Each number is 128 + 32 x the weight over the matrix's rms, rounded and kept within 0 to 255. Layers, rows and columns count from 0. Numbers have three digits each.

# layer 5 MLP down, 320x1280, rms 0.135, rows 0-213, columns 1216-1279
112099095129114159066146081109118119180147166130169143125125131152103063085194116121125058105116124168048183125076129224181120151138206096157124148131163183172153095203143096117173140175141093
158120157129066114143113115146144125087103085136124110115127087142141103123133121122126119096133089167129139173136122110175135103164145149133116087081147085142177149156117109113140099166102170
121119112122119143124064143128127102079143159127100136108139103124145152125092175078095096158119091098120117074110106090118143133124110144156081135105116148117107167113165113120134178096097140
117154070111143160106123152140190068076095109173089142113095118082100129146098071147119157151109056172156098132064159130110105170143109138077141173159132100072120137147143113123111113151122114
091146086042120127166147147101133074086119096113096110142096141087060139134156120176115102038164086090135120126195135095110138126111167178162133103143097176129164090124166089102073121180112170
115130178125118105158121131145117122063128092137203090096142132133149126154099131138129108158137126121081102081153126080136154121161177072133140105140127149148100106091117153154158125110115104
075106094151084117116175081148169123123157161126152129157073133103093144193100087185150150100144160115131102116139203156075105161135138108126168146189176132133146109138127082098158148094158127
109212190121090185126148091036082195096080106070128145086183135206064124113155137017183092133125075088042141139148126185135140131182086087126111084119108195092121117114149122250095126183158096
108103119158172137122137111164097092082105127137098089156119102139179130060078106137144143127221156106199100129099177134145125095119168134110130106139169107132120135142147182109168103122104172
150126117090091130124156158156179175141126105132116087129114138104092115124165105106172085123085162119134119105107101113142112113114119167198100137164141098127090119121139114135112085071159134
187159176150117097069141128091157126167079114116174184092069137191104157145136139156102161133160145099134169092184130173134140110175051138161110054158173071179123172135148113151129101133119105
119144082163079131109170129084157089189109112151184109165157114191123119090094128162096111103133137085096094118129179133110094148087206120183093124111144095138107117134115167200136176108154139
139103112117076157123123063092148129130134082135170190153126080160140105151177057181179153189148152138136134126148071170086082092166105171103136093124099128111178149137098141105160087163226108
200124087119128089124130100096181066164074091100110081125164104178127105154127093178111151158153162141137139095154163136136104091092116131120167134148113129160090093108098121131142133162134090
138123217135135178155086148113107071168055135171161166175045111114125182127115160091195102098115136187183127191127142097111168182126105081188105134110118112144178142138067187158091119168110119
121141145179161104075070129134096165092038148144193070124076178161122143149160158055139165108119088189070090162097111175140078147118130141130115118130124173222102121093109094126122132134126090
116119072074149186168140111170127099092137110054124109147112111115129126107114121130214138104113156165129148118097098150153132151141151130177124158153087141161159169184129100159094116119110168
130110174102097109202160117137113132190136135133134105096173139151143168134107166118152149109141126117170153162068110141094131123114101204166143187167058185102122156092114121126138179110096115
111109180184148201145158168115153123104105145157154114134164151081094123109159086182127131145113162092120075120138094063178110101112065114162130093120141154107138118159159127090092109176112118
088000232156152092136105255000163184157117108236255107072083255064156000107129122019000000119201043114213000151170190000161098191075158255116148092090135051109150209174134140000101173255000255
139135095173107096105087119136110126096111091116091126114181064151089074059180178068068102134189132067081132149097156139131131158110116131139097108108117140114155144090116102125167187093125137
120109104091098138139072154114157155122129117119112161128121108142106166138128201127132113135133090149133166181128124151091138144096104109090110082152048138067155086173103086145137160160108110
133115107136147082107146136105119112094094120156120142086117130091166143130110125127147081072161133134135136142164167107119124121134157107089157067118146138133129128135141070097057142186128142
088129126130168145123154128085094135128110111122124143112122115095149183105125129094110149070168137163093145174117108128085086147110102099132114118111175189131105108108131128136145171223111103
153208116133119147193088104108107165140156126090136182106107103158133145098117134113090175086116120101159152159087144190076160168140117124140146121137161111100182125149189196151137111145073144
116171131154158120127126121135099153069102105082090163107119137138154075111114127125121173120147100133111157108112094080097117157222173125112134102094088139174162121120077149174153084141123103
119095083077162118043084100192129095128146102106095119117106097109134148114128124160108129157105096188102146098135131116079110134111079167174087157128110159203085134090143115170144078186094156
139120127163131169119129139119197116124128112128073105126141132128130202081148098200126118147128118162170095190148124124104160154096143155182127108086076123082079159109114123179142161117133143
091157155166174165149113177098147129146132151129158077192113087121145133146171155128151106150149156122125123130144131105133112112115114142126086098093153135113171122074117138131095109067121140
105137173124132135179172088113159105198106068098132127144165124163104108149105162092094115162189051136113124116136127119127061164124175091140118173086159095124075100130087148167129086133124137
148118200113155160124092123106130159134132124192084101125152138107121129099188172075117060138169116120114127106141134081121106146108126103100082098082145127138140111155084117138109099110123066
122097117110151092055164178145134086113142136090165133112048107156160166127027150144143144136105117076158131168076130106119067131159134169104067143147134122084152085144089136081063161188141147
053148184118150200138072121130145126170102085126129158085097194144117125105145151107132109118100098143137159139203097123151144119109163144130139109112113189156063097107125103168147139129150141
157091107164146106116131129140143147175102109124103173111138112126122141154095149073201072143100158170141147121143116141145163110169152124150078135083062129184106120148130071139187109163076143
162133140091165166127140151115161095136029113143048114126105175117136130131100114142112122157098158122115163111120130136095155111134146100105111098134063111187132134077125143157103079123109099
131127100109125118093086107097140151147106144146163054140127132143170131096178186117125122161114138164163171138158137109150232111133086104172118095132123178132183109115141115148159130148172075
206126137117141131144131108184176094107131080144128093161190160127089120127143166160141091171099132163119121094117105128081127123194103116111088127172162095137110113137086122125131126124133159
195086133142162164152149126139082065124152103179134159069182126095131149143097136139117149113097087168066098122179110122130164172143164095108063141078135159137110118097123146116148155147119112
127135092191141142168134111109150083094174171142130136070146192109095160175164150164136112137090131132108107150119136186127091051149149085113121081179131139096116110133095128133095078073069053
164151122155109146117155151117174130144133130108160077141128119141127106081124116131175135091088110118167142154092195094136159135145094123150098176219125144161133127138185110128101085138105117
103136080156133170152100140154111105105122150131167110133138075123081147094116123116082110064124207108103144092072099093132174122115166112223133109126117125115103131116131114140069173107139143
066123141119133159107137159153121114146142221078121111142147145093105201113187134142151161137124125175112107109179152068094131176119182165160116139220151087073137122125100061124114124124099075
150131176192065125135130140121091075159197036127081131151046179138104123057126077124126167143089119129112119114127125160108120105052132135129137126118089104148153097162081058148194165061125097
156134137118125113089119108178126131108112099111161138133126144120123115082155108128069104111164080124122154137098116140114093164094120097101147135129110110157128147169113105086143127093127113
128123106165110141098125159153064102143132096108140156169136088080123048104129108099111115117133115147153141128147109092084192113132124129169104120132141124105113101132110149151152112182109184
051122151175121126119115178089140138072106153131160167060120126184124123119127103150189133118083103068131106116168129092168133124117133078145109132153104083080088131125100174092119160144133083
165156148102145124167125122132178127144146078153118119129102116121160091138211109123153168129083165131160137059124127114071107104146115126118147111174097130116119191117097101138118099118061123
088108170083049224132117166105189229125028228187128115102055083107025148088163140093144116255148099173168093148141026163255144135106078130153163208163220122171199166102118081147078099153186094
168144133127139183153154141100124150062140149120125141127126123130184118110140093109079092137076175191136091150121087144112151131072116148132121188100175094184147179122138148096132099058116078
178098110137234102105120091114090148130145149125110144111118131161038083156135125137149077149143143114113147123129129071136164154079121145075120101183155129082114146066106083173114121167085089
085049140063137176135100226092116166178157084180167175162103130158067058163152097051178020150198114106151066128103094070192121255139130151147056126076103105076111147167141166047024089142160141
109146160138120168172196098124108139150170088151144121072087104140167117121156078171126117129170156111162138195139123144117092100100114109171169107129101171175155112146135160101099141108200145
111093103096173094161094136127213123145104136127120143099096132148178078142148100136120145128077178168148096116133060132182101109112109137142105139159117125065170108106069111106117088109128120
146130137131132177101113104109164113149139072109146153132154126109153134090137136139081106126146088120114139096084146108135131141138131152145107118111140135167178178139176149132124161100134105
165108160118142110113112152146112146095172106166151100117120130092162143150116129124139147110140124120093103151154159096148106121101129128161118113154151082093158177137184208099058107102110140
109136115110146084130152159116145117154134132166105099130070158073163110086184109110158119146163100146070147091140114106119133214092167156101142102110183097124185192129173113128091155213133121
131130160119150129085102135065102143186100157144097145127130124123071089135145140107091130128085136129085140137101102124102066148117084135238177118176172094093135157159155114122073196122159143
036142134116158062157123152083072115135132180141210072136120099147100154148158144102146157120123173169075130125114117089049155194194141147121126095156105112110053138115081128111101100141142125
087125154131097123040123110130194141169096132133104132157165171168103108144146102132153136170098088142151123096116107160068140113105115107095131160113126142204160121122142156153171106139161130
193137034094087123094076136158196177142080207126079102202072158136084051133089106160112117139088119168148147127131059121102158134198207183109178000167078123130179106130178039112194127107044125
134149131111110112178167105102179166172151142143119132098139154109078099126141127105125150122188194066147125134097155158118153112117142162123089088102151157112128097082167145128128112113167149
086094091132099094111084106211122130121112140121120045114133102119179125130139071186070144055134148134104097160091133108131154113088153117070177124163142151100163166149133148096121132156129209
156143107102114148095209162114108144134132111172057167169218162171108092137102087075096115189128088102089127133161097145071125157143131127109111103139098150086130167129161104131138112100108117
120117137081128117163115116144140123151097113095161140094146140224147181124140096146177186113113174102117142162083147153160141134112113113156109149121103117090146121175103195128144108109040156
147131135128126102116120121161135145139164134094107156144098091163105098149162141118128098147157081070135174188151091109139149112098169064108155150161120129086131127124165138096121116123162085
145089146128141142062165124136146129130119091122153133145123148104122125133142064115118078135145146133152170079122086098110121106143121156177160131119130111139109178158125137139098136150128135
138127125089135114112075129122037127087099136127141150122195150069132127122117155134116086163127091120166168168131118117091099176075134127181167113132151113186163094190095100132152097132113161
082119138167080090101108147142097090128134127122100163162082194151108130126127134138190084150123134120185160144166120144126137092141100051137125192079069143107138148092141153098090115141107125
157135135142210095106195080103123154118176095092149107120064154121169109061155116206126117129168137132113190126159142093178166117080148075187105131096120118147130069078172130138146147108102140
098175155151120109114178094189114062127052147094114122110149161145140115115126145119100134109137144087141142172181150115166123124057166085065151116141094104131085175122140110106113136069156076
102126126128132147105156127119097151092189098136143118134100103141127180127085158153121141103142133099076148156149098132109117141156163152085125106132103154091103115117150145150164055121127095
165145131138145118085102092078135129102076098140050138124119159143143144125117162137162123104122122113167124115138084139127133125167146184100133168146091116164110089098137080119123166145092164
134142148089113120121124116160087129144161161108129130137092093132164146163157195103090106148132074155110098140161115152105107117123156089151089139065156106101126194127106153138125140089122129
145129132080122125139146169120105082117165134145099154145117190100118133083084125173148106155122098125146116082130143118120129137086091121148103138161161084097138131145188128128103137150087106
125141096119075119173090134120095112073155141089140132171111120045142125143129078130120147138132141088112117101083130137149100126136148187070103073134121137119119143089175162121181095108082123
105097127134150147190122109075138128044120119165199108131132162103151171117129096113121119088104152180089131125097105151065167132135083097141094105138134116114097187109129144123115044104078159
123172159090084112084122141088161133122123166172156092123181126079144137145160133113130133120137118127136153104118139112146166105096082159101113161112127172135092130129136110139151097160115156
122161102134125112129141122158126121100129130188108118127150153127128152091063139077148106163117116167164128109111128114091102166114125097177176098093084165079133144088201047104141172145138094
186134138153140109125123153091147151120109182158129129173106164113134167058134085094173130165104107149073143107135092146164125161118126142117147141135126169130109109111138098137168138111108131
107067093142095179120182141107097130150138151216163129090107061139199114086135151101144127160133110113106113175162106146116139169127165092187106147143154134128159144144111124096117101118172138
133127097105106161142161086076160122128114117143190103111106139154142119097092185146109179150108105126161113127167117163208168118150154129100170157091117090146144080113128116141124130103122103
055142125129141108104116092155088095158102106160108184128158158156156146134133110155114104103123082114199109144208125158118125125086123179091138139154122157143125124107218136078165161086083143
054165090146186133201139186132096167191149100066166105149109099102091120097095182094146063118142128147134113107126163111096161170152097140173125060123110111158163094101177099150122100123061159
143082099141112086053148133115087148110120105129141155130099162105133156130171177113151158107156109131173159143126114138173112121159140133111124133131155116209156145141106112056156184164081153
093117143170099079133096169100074121180085097157127160103111126057170128115100156147179149092097206072158105097102133113200112092101089152165181139098095154151108141084149081075081144130158057
134133119129101116131113149100203124084071142130152209061091169128113080090102092107152128146086091128200105096169080134087083079139114122124137116132135129140102126150166103166133158139129119
134111077168082139142159102182115077116207128090189085130147058119119112108096155115158087067106137141112139081092143130167175105201144145166200124160097092147105172114174097116150125106145201
127155106108173106090073189082137117205121160132163154189123097128182145166150093129171128082164103154105153123132146083097096122144180095101153173184154088161173175142138159117155098084116076
127139153142174102123106132103142144163102136108179131107134094144142115119117151080145111148123113151157102154081095126119090105098083122129138077128202057148134124146125136128132107093068098
072127056130080165151177104163130093100118160117168145109079154040113130157134116164073095127130142114147133141127210112123079163136089142141177104158165165098120102135105133172112136098156176
161173138087110104107164086135163126137148110117123120149129153103147184122168115206131149156140071153028096083132119116083161113130120156088133116127116166101154145147117138172159099118159121
120138151102150180152113077159114135172127149177155150120156164180125154110117201175088132131139144147117128142145128165126195140097208112061123121140169182167160148111126130132064148132133121
158092177111182120155146101124108131110143153070172123108114082131164158123115108138115106104133109126104150129141110076134058140124147121113148129124120099137091147083132146151113164179124131
149136081159068133145110111114112103150124111112127136109226143172163124114102145150103130138144105115122101103111122172143147058150124119165096120167103106143141126143134187147115141133152073
106117173099136121197119113186106152122120163193086134084118069135127114144180066135195133115079106153147067092111122151081113112082127159177095153144134100208157174146197067069109129138148141
115115078124072161129132131151130147121124123101066174118163093130144152150160211101157151065139069174118135102108162178162092133138102057183055146129076104161142109120088126082130174119157166
139142139135121138119156148131120156157103156128113206128123150121172131108104113125095100105072212096098122094153123183133133164169160106164098139132138132145118114160113128137192110162170089
047151145141190112131085161083146139110119143134092135194155153185112123138096143114123138104101127155124087178178066070096093150179149164129129150119125047098114119110096178132119107126109091
156098165117146060118124124109153154137108127070161127083066139151135150175154102114144175147141172109169136204124125142153107130179109074089150098111201114087104099150108108096124155154107111
175126095146112149124198148132139154116159140108125145102140111068156111160105003132177127154097115139133139135145117153190136097232147103094148119121150074088131117168103112128150152120098154
122110095148138153077116169130074139119124144128115104135141126123146119172124124074132143114091120144113075142072120130122094108170157109157165161096121136102135158099120137092095080046094222
096102144122135098115125092126201120167156135102129184137134097084171089159072134119086087122141112133158138082165208107107078119082124129060090187128135157155107077116108147166190201123122166
149093128112130114104140074144111151116122099108119098142115178100154144149158119117065171155164091150086105093088127126131134160106139192116157137125153151095120129103084130077115184129185137
174161113189181104139080139165070134178082139125143158144131150106131159136094157147127124167162157141149121133117088082101115116162140121171141132029162132108096150127100145092072104149115116
131114149125139145156134136107064136113125156164087118138163100142171098161108133155171137098121114116117136116155140151100137103171143150164111065116093142154162183146150055161111107103083071
157137148112127114162148132121076125156134149130126130147225123137159091123201139149102139143136179057169098077098148141072144121071130124139144139089105178168151048091122147105097157129131097
142176112207098109122094128084149137077110133076098100101118149086036174143155104116170148092150169168104162105098185159102077180096126141107166093101114141093089183117119067074161114144094142
167145149050126117095163100151121121157130171116100133166131105102122156075145120135154215156074164136120092094076162122107146121187065111210132111122130138192112138076130124105119110040125176
078125101155112160177105166124172140080134143116134104196129119129137144173154077103162134110109148040122098125151089107077133117146121132102105173128082177131128088179132140115131067117143213
072125133020125124141156119096117146176169123166148094141163109126119111112122100124119174154138141113151105140125151040113098126178128111118092131147110113116096098172112131138099140171123161
136129143158118082135112153181089103182144127161069207129093147106135150155097091172122173105156095102128137093106183163176189126090121176121124189146132202145143090200120084092096201144119122
142137130100093100156127141140135157072073100127150231127066127174184146088133106105125197046164164118103121134102152152166088092157117143121152104204181110208120136165104112116072123131127112
108163091081120150071143128119074216064094147142184164096172142160101143135163111142092112047122087070128122087126155145108129110155108136110112157085090159126095076107166097149139115130138118
099165129089127159111154112119129136155061139135158174101138105152159087058160059085137139125114144143174116168080174132181134154089135124106180092145106089144177091115113135069148146127164118
144086147176122062127105152137091094117088152102122137102168169071152121166111143113169145087095155134116094102102166076134123159137109144126101181167091100105182145139135117139088152112129127
170151161158129162154096136163114175120121151152150104111146116160089116148092163152128078127093097147174095154083133142090157121116142095087155083120082113055135082072158069165117144155159172
149122121091188090107146123156080120173029152099143104217171098108169122132163166109138140087114138059115099085134117084169132105134224104128173157144071166186137123151164147092129067135124167
051141157078150135157174139146135119081112075123098095111059142131076156135165087077189170103125131126122109090097071133126129123128093100164133150168130083126118069135172109195135099106098143
087131132110100211156107080127149149117143165105157113133109136157137019180122113153149205081149143145116127111104123120080198077127120120157101164123045162126128135158108159118110143164138117
136124103218162084157166145134148147094093179096083088120195157160081034083156073105124135138185202105164105135114131144169112160130109143173121126114145134238111125109117123119120191111133122
154090094089147138133185132140117176167186127172165136166136133117144136088082132138117125078149140151091109125111173119136125110152095143158115058153089160104089119148171126128111123193107164
113132103153123116121155099159121122168118131124169169111171108115114140093134184173167107137090091126193129107173206199123162117113169142125138121122153094106093082163127101198139136163137151
101131126134145105071125099132111124117070085079188195132135135115168131064080137128132177071111095116121149204125119101132042161075137166140140128150122164065113127231149185112067162153140190
114147136135127108164123179108073187175191139128117125151135102149130144144130102148139100129132100088070116131133129105133127082104109102137165124093103090131102085095156179132145108144139178
137121081129096167122093148089130118103112131142138160119162153066132117094146165153076110077120120149095072068093165110141117152133160132182101133169125091166122155110105174087075173135124119
098155178189105107124087136108147054087173148158096122121110107148141126088118142140129155125157183099159094121097184124101135132145069085140179157155131077090141144115139134127071127115066150
155088111106128119146112093113107150131150089132090141083153125149078113057103126101138153165114217147142092155163130103080174163130156142166149097195160168111194056107015138132075164118074131
124134163118110134136165162130137149150139121165127125145146160100068181102125133087108117081139125090151164138174130105142130135082150104126118139158087122101123070123190128116191130214115122
104143086140088151137106152143125098076114149118150101072111114148064184117021151155107160095153123068195110144105154102114118122159150115104104150144148075101109104083142156125123100166158118
137136152144095174157111121122128100127122108174069077146112142126131160146093131132189095099124113182158161133181138163127100129130092159119090164124123172167095139128122097147112109132103151
108131131085078116188176123101110159088139111139175069168117106128090086113131124156128131085121120072142132153139154124165054102117141099152109117125114153142169156164122126100111100120155143
132165127156066151127088079100110082158127131172110122145094119140109109118173072148134119170081124099146096165194146129120083146106149136135120133148107158097157180159127132101041139094143126
101133104130175151137145105153124120118111163109180120135115127126110120152158141107115109086139135095123146180165154062134092129097096110090139116142071117101111128181152084120182101103128133
105093073097127136132099150118141122147063173138112159121181136079118139123217123126139100152096120159134166153121145138064219133098121094107139149088151101111099105102064100103161160208166161
143150112088119130130181132111089121118112172125143070087182101089131137150106117111109151127105100142183115134113120153135101129076191171181081206152131078113124088117121113165100104173145117
192140135087139183114128133117120146161098174090094150171169186133119127113121081118106163152186163120118111079125100115108081118093138144139140140092123109115202103144120148132153112101148107
124116168189133191108113147157085106117141093132134173165160122152144134119141098112125146130120082115120143152114171108184152189142101133149143122138060095177120150102173098116112147098130152
113126119176136094110160147114093158151130085144130160131136110205137183150109128104150142142197105156132114214153112109125101131189133105101085111118126119084125161149079148123112117223093110
123130134165074133140168121097100205169064138059126104112161128164132163111147104119111127094071140120119121098096109108106143091140162119157090089051144113126166100120091167104173079161115089
139171081133137117074191152151144152130109198094131125160163102131136096115168124115113181102089068120119141158068121093140148182099106087132125078120081099095160160100211135115112138159066121
104090107117116137090125111134112133095154141095146114059166115153163121117148006111093109143144136140079159113167096178168114094129221133143155060061089129165125045188181138094194145165156144
170112101129111189141148119100112102186086154102118053182205134093086093144162153152199093060134156182115109160149166124118112131084146130121156167196139060127152145112102140126114150103138124
116120137135133141116154146142107123170172121131098167063168105142156118177085172123173109119071094105109124152131127102119138067119135149118131162131126090130110133152093121113069125163146092
118087168131150131094101147103124205168139155196121071154138160136062136137155114184074088088134130114144112168149095108054128127119147133128147176108131111076095199081219100123123127156143076
116136137116112136136152112146118105152111092164150144044076141103148080109116109178164116163165134144122127155080116139156149142211170101117136074162126117104163090108124124140106151123159180
112152093083130152168128133132161160115141160141109116125083119154011163106144080133119149109129163163155127149188165158141156101121112131111147151094108134112186106130121116137105102151088138
161162083173127090068101141148169143126078080125087116150122092069067056123197141171122121154147156107059073083198117129076208129196174127146111072047124124113086129185134055145136183097129156
170094141120148137126116104121143114160112129153168155228048142148139142080059175067109197072158127166061126145148198134103038113151143119144179144098105135115103110115142088128167136113119141
081149111181102186113095127118107113132119120155170081148102101051170098141086116092077120138123104177177186117109157136160160035085115156109138139089129140140166163123182107157141099099123136
115148115127178130128116174115140123107121125143138163064151137160136130136121183103124160108168105109182158146162131103126141145115111101144081104147096092077117145159165113076097130109127151
132097106168170149137055127162095133107049046148135131050184171124188093151153086125095124076095112127107145112180060071132096117108195165041189128128152156129097161086122116093150107116152151
147127070123128118106099133150060146059089195178101101123113141132112096052174097121148081178175095137092113093080185064120144144136138118134142163166096137153143199134150088147118137089152102
142144076147130146110127104122149117086098195091153158168134142147099106117160162120125090103051129149113146116111107175145135127117166110163133132112161169181165082169131148104093104179114106
163125109131173145109063152140180103100107173093173056136060110124147087173124107131130164120089132134119113064201128090177203152084180119121124133148159177163163129205147169082096097109124186
147086136087119149093146124121155115115031133066124095162142131139098186140124100131127169121118143102160183143154145162139049153133147088209135144090083121139159092145079203112100136114135149
039130160178113102129090112154094189168076093096142100087135153126074111107123067146106129141138129117105130192136125107070073140127090133124141143101083182121188129148112179122137132116134120
171133179110147090154143121125120161094178121119177114105139137156080157163145107124184111104134095130169134162162127116173131093160074090088067140094123137189134188117126138130160113117139131
117144134126129181129101103151111107146131163147131059155094177177102083084137118130160112145129190102181107106131131153129172102164159141125162129134109144145109165206121165108126138139140104
127060171138083097112105108103129124127107076068116094066132134148094107178126231091097155149124153110173105084122173127126148107109143107099103110161108107123169160132117109148156076117159105
167159075094109139134106137149103123168100180113145099128099128099134200102160134129102171109144081148054141092170153136096145113122152112149169086166143123081113169106119122120142100150111113
110177114109170108146083171100179107103122134131143133144158155133136136128151135105144139124122134129184109113098150133091132122142084140128145112066157087251092124169115125159054082120128098
120119131113122108064105107158108078130071107086059087093146116072115134133069124101153118086090106108195115102170128137107072177153091093192079119158146091115188147134174168101154160123134150
089153115065115088101083149146086138127109131093135071171162108137067079083143114152148209147107081125096130147179089140125129148090100128158089185115097117166174115150134133123127110159094160
066144140133176151097121088153117176152129164176120118144142122129155079152124087102112110151143128103084105139101159054117142147100122133108144062150135136115156177134108170117115152134107118
112121083143117128116153112104170189127136110090094100120144172188120135117121093140135141128124154157104087083141099090094090088099194142135147060217189117120164090117075124067137121187114134
152122167078110102174102106115132124133122161165107131129070133066098145114110090127151124143088081124160139156144148147071141121127127091158138064141149144087146123114156098122089092118160116
138117159122151109198120145146096110032154149151180115113131168152134163166165101157136078125158131081128112107098135137101144134151135101147118173130091160129101096172151115122101146132140132
110091068087142153143176127140155136098133141057158082130130137123110159096163169099110134099118093109095142092117226137167114109144147193111093129125158157135130174179107113123110167136168120
108109102169120181083134136149131128111151076126125092132107070112129142125118101135131059153138142131166146129169192145157065141141098138119146103101108126173114189117157137122157109164119079
097159142111157100206113111122105107055185160153062079149070158179099130048094090089108124113191113154144110128126150129156130090175137158156128098124110135108133109147182094111165109139168108
162127116133126131197158159123189126146135113142173158137091162120099083112170173115156092141112125104129089124100106092133094111124151079134130111077107120137136184104094161121126081100100123
149142181129165094077151134099136149121113122080178067085164087117158155123153135161113159180153146123111121136138158093121135098112167132122093118136185169022118129096066185131165099093139111
149143077196139176151124083143129113120160138140094146164137107124110123129159109124126085148103114123081106075158141161088073095125159149134099122134125127152119152073115072190139111131198163
084102143162138105082158136099096187119169121155114117175098087139147123091111128184131125083186126123160108138187102128106122087164078213154124149150140120129143094086093141125116160153102143
113180141169137136120128130135084139107217052135118118154114146165122089072156108152149144119157161095156156093138100121124075154146152175176135114179132144132128074141119128116138106126114089
144106143167102084136152165153162130176112111138166106102150138112091131139101160158100090095098145095143114100139102052166172094078139085154111116067136164102131153134103159119168103173120150
130108191110072128115094107114071174138180122108128118169085091123146103134079169153177104120134091181173122137147097136121143103091146144118048122146111090123155088176155159123143217077126115
145125131103106073109175140129109090145147130094134159130187158131152173089152141140158153131107150121097128127188129184153138126114079128156112148095121113149126133164160216133146126106103112
111139053144130187104172105126164129129108110134147211095108193147166125103105172112077138155145077136071145116104143142080096140116142095097089172125136085174066128134142149124161140157070122
132149105139118098138184077061123133115138125168075131150086140077123156075088118127100089093137127099119180146133049132126154110115139148182144125116110085138133117117160062123162079080103154
104112127134182077110138107106073134149174098108106057102141115174134130112118135121162130058064165125084115057148140141122076146098099151129102159135140059127102147143159094113199131176135155
133130116082124123127158115097120102107153084178179089150083148164139090093096130110123079181147160093076127094156152143100138130132129100188131106113189145146172126129168102127167222102150080
121174122090099086116158123152123046163094107120160156202140076154094131136130153137080178120133127099148171093171195137125114135144109131154137143130114112173167164150102083116081106058133177
121106116104163137153152113239040134154126163153061148128126188082176151109173126140120091116154102129103126089103155085154123096188110139198147083126163073061111168158108144095133141193146153
167129164174125166165161188138097084128142102189089104123109088100150104109118140103128110110134105119108151143142138084163123167146110130170141139083151179109172149157208122152109114131161170
160147114099097121068121101121141123089105169062120145204117081118147133170176111139129127121136111068172116157110186116109046151158098198111182163116135147126158133075179053192135134113096113
129161105102124182107120086123129133224179107059160143149103149110129140120078081150066135146187156107119161109176143101112186132105167078050150087139135103202097105166133163143038188178138162
124092094104173154205091148126069097151109146117179100064117170137085140145076114131091093134140106131098095133123156113129108135092202180128125110217108105170159202084125108136089136122093155
090131107113112124079123111108127111145156111093094111083109130104124135055151120112146100114135089119199145096104143119086151160170083146105136140082124110173135202160086135140124115061123124
116093090162080152140127118181043145199097071090156159201156188120122196131129116160135145145189070120139137090165089116119112090131125142140134098146126055096121167152167203087065152167156144
122094129155140143165161103179137085081086163134119071181070093111104170094136082155149126164102129097084147108137112130190094170051093132160198165180114115101108126171118120137175162143104211
098143065135164093128142144122097150154139124058163178145120105160086081050118138026131115129062141131089141156156144137118159073133083088137119167102155123167107152117115124131113085123125138
140116213170168141111140137146137169135129099102107065086148083107106103117151072045125118096218110126133141137069125105126136178175172183146152147101082200101101174089144120176142169110143091
125180172111072132121137120148140184132129092126155116147117107126108135126110115108122173148134163114100177099114129130113114128128101101082177095155102141097130102101166133161126136120163059
111129145145152198171075157140153129100135131151087164118109077140123148116166147144082161157139157121120113140127104074056131089152124099183153148191147146072100083128154158146076111172073113
137131138076129138116107118151090136136105106176105184127109099167180153153149166159132094186165092148089149109102082139127147153146132127144102094121120187112109145226066163179056160119100094
096103166162084100126113114125103108148152084116080102116125133135095046113092098153139103119133140123091107120121133089107078156186175109146102137146081159121195143153084109156109177117120156
097117111149085116094139113135046173167095133103141128137136107149121122157141121124149129084187072054097129100154135079094097125147174080166174136152165169135130139115145157101113099155177150
137179108128117155181153111144103038102079061076038133127099143128133177137118138141112202116191208092140156192150111133140124119192151096173047105171057165157094110086075126169091064164153076
115086118103165160116070115116119110097155112097123121106083145117114085121147135094114162175103131116114131153126177123112105081128128117145159074142092111178158118077132099140150146132135098
146121114102113134173124146112073049118062094158088153134186131115171144088101137150153121103114165140133139128140130093156126114099125140083142167157159157137105086136119098166124188121156077
097129102166091110091098141108066158092156161115102085149142088124156107133077156076153095090198138137152183154149144061142117094149120158169109136158182095114092088105150139143118084148106159
124150127125137124145114147133190165142146113081061139116103185132035092120116225138188077137127098149151142151123141136152118130079125106143135122060096118143078111106105149180114098165134129
147144157143137095198179164097108149074181153108099118144122112142089153112161182096083092098120194130049130154124119155121148136155149146096139116138145103115071055125167124139196127168100157
072098166118118136172155138205157155054088125186208137118149119098122157204130175143154157184107121090152123143122129154172171148156136082108150133128108156148105056077112140106130132185047113
118160138177166087121117146124130116145124102151169109167137064129105150156087146116110156073211141120131090131098158101123108136184152128135138136112162132149106112041131068125136155117110132
130123081104088136183048160142107107163122132147109136147082111119114117101169157140073092104088129077169130122038111136096106122136168143085091129095160117120141110096192141102097138138099158
122091093122172140125150152128115125134131162105129101111117172159141136124105195124123169154087156172117072095187159121153149081095117140149093173111074179135095133156158178126164031114167108
136109113067112108121117156135079094148098096109141122134137127167139099184146104106159089196126136090143179157161116138154101114104092123141112123107092149124204100141107133107141126103143132
098101097093130164163128153126113125126046098105120119087169153160124067126095093158120135151114118186088076096044148102112083166149103101113136145185142127120143096191159188107115129095099113
052121087084115132151148161142142109122099133196107101136058196122159142186222130133171149118212125173135090098094133130162119154140071099161150126121160153068192183128086103097100101167172146
145098097149123120135135160140127142107139114151076109088195162115140172139132025092149172123135167125134077091056070121089090168147113185116151140217144158123140163150081123081090206163105118
120138135105161150113116087116169193105178100121089163104116104168122173114159167119148091158125130116129129123177174143098130116118149077116122164103138180148075118132151134125074198101151104
127132181103097141179168137116180181154146096083113130097108138116128137142142129058163105056143046048130146129101126140123150133112171101184121096144078089168153104135097115151121099103173177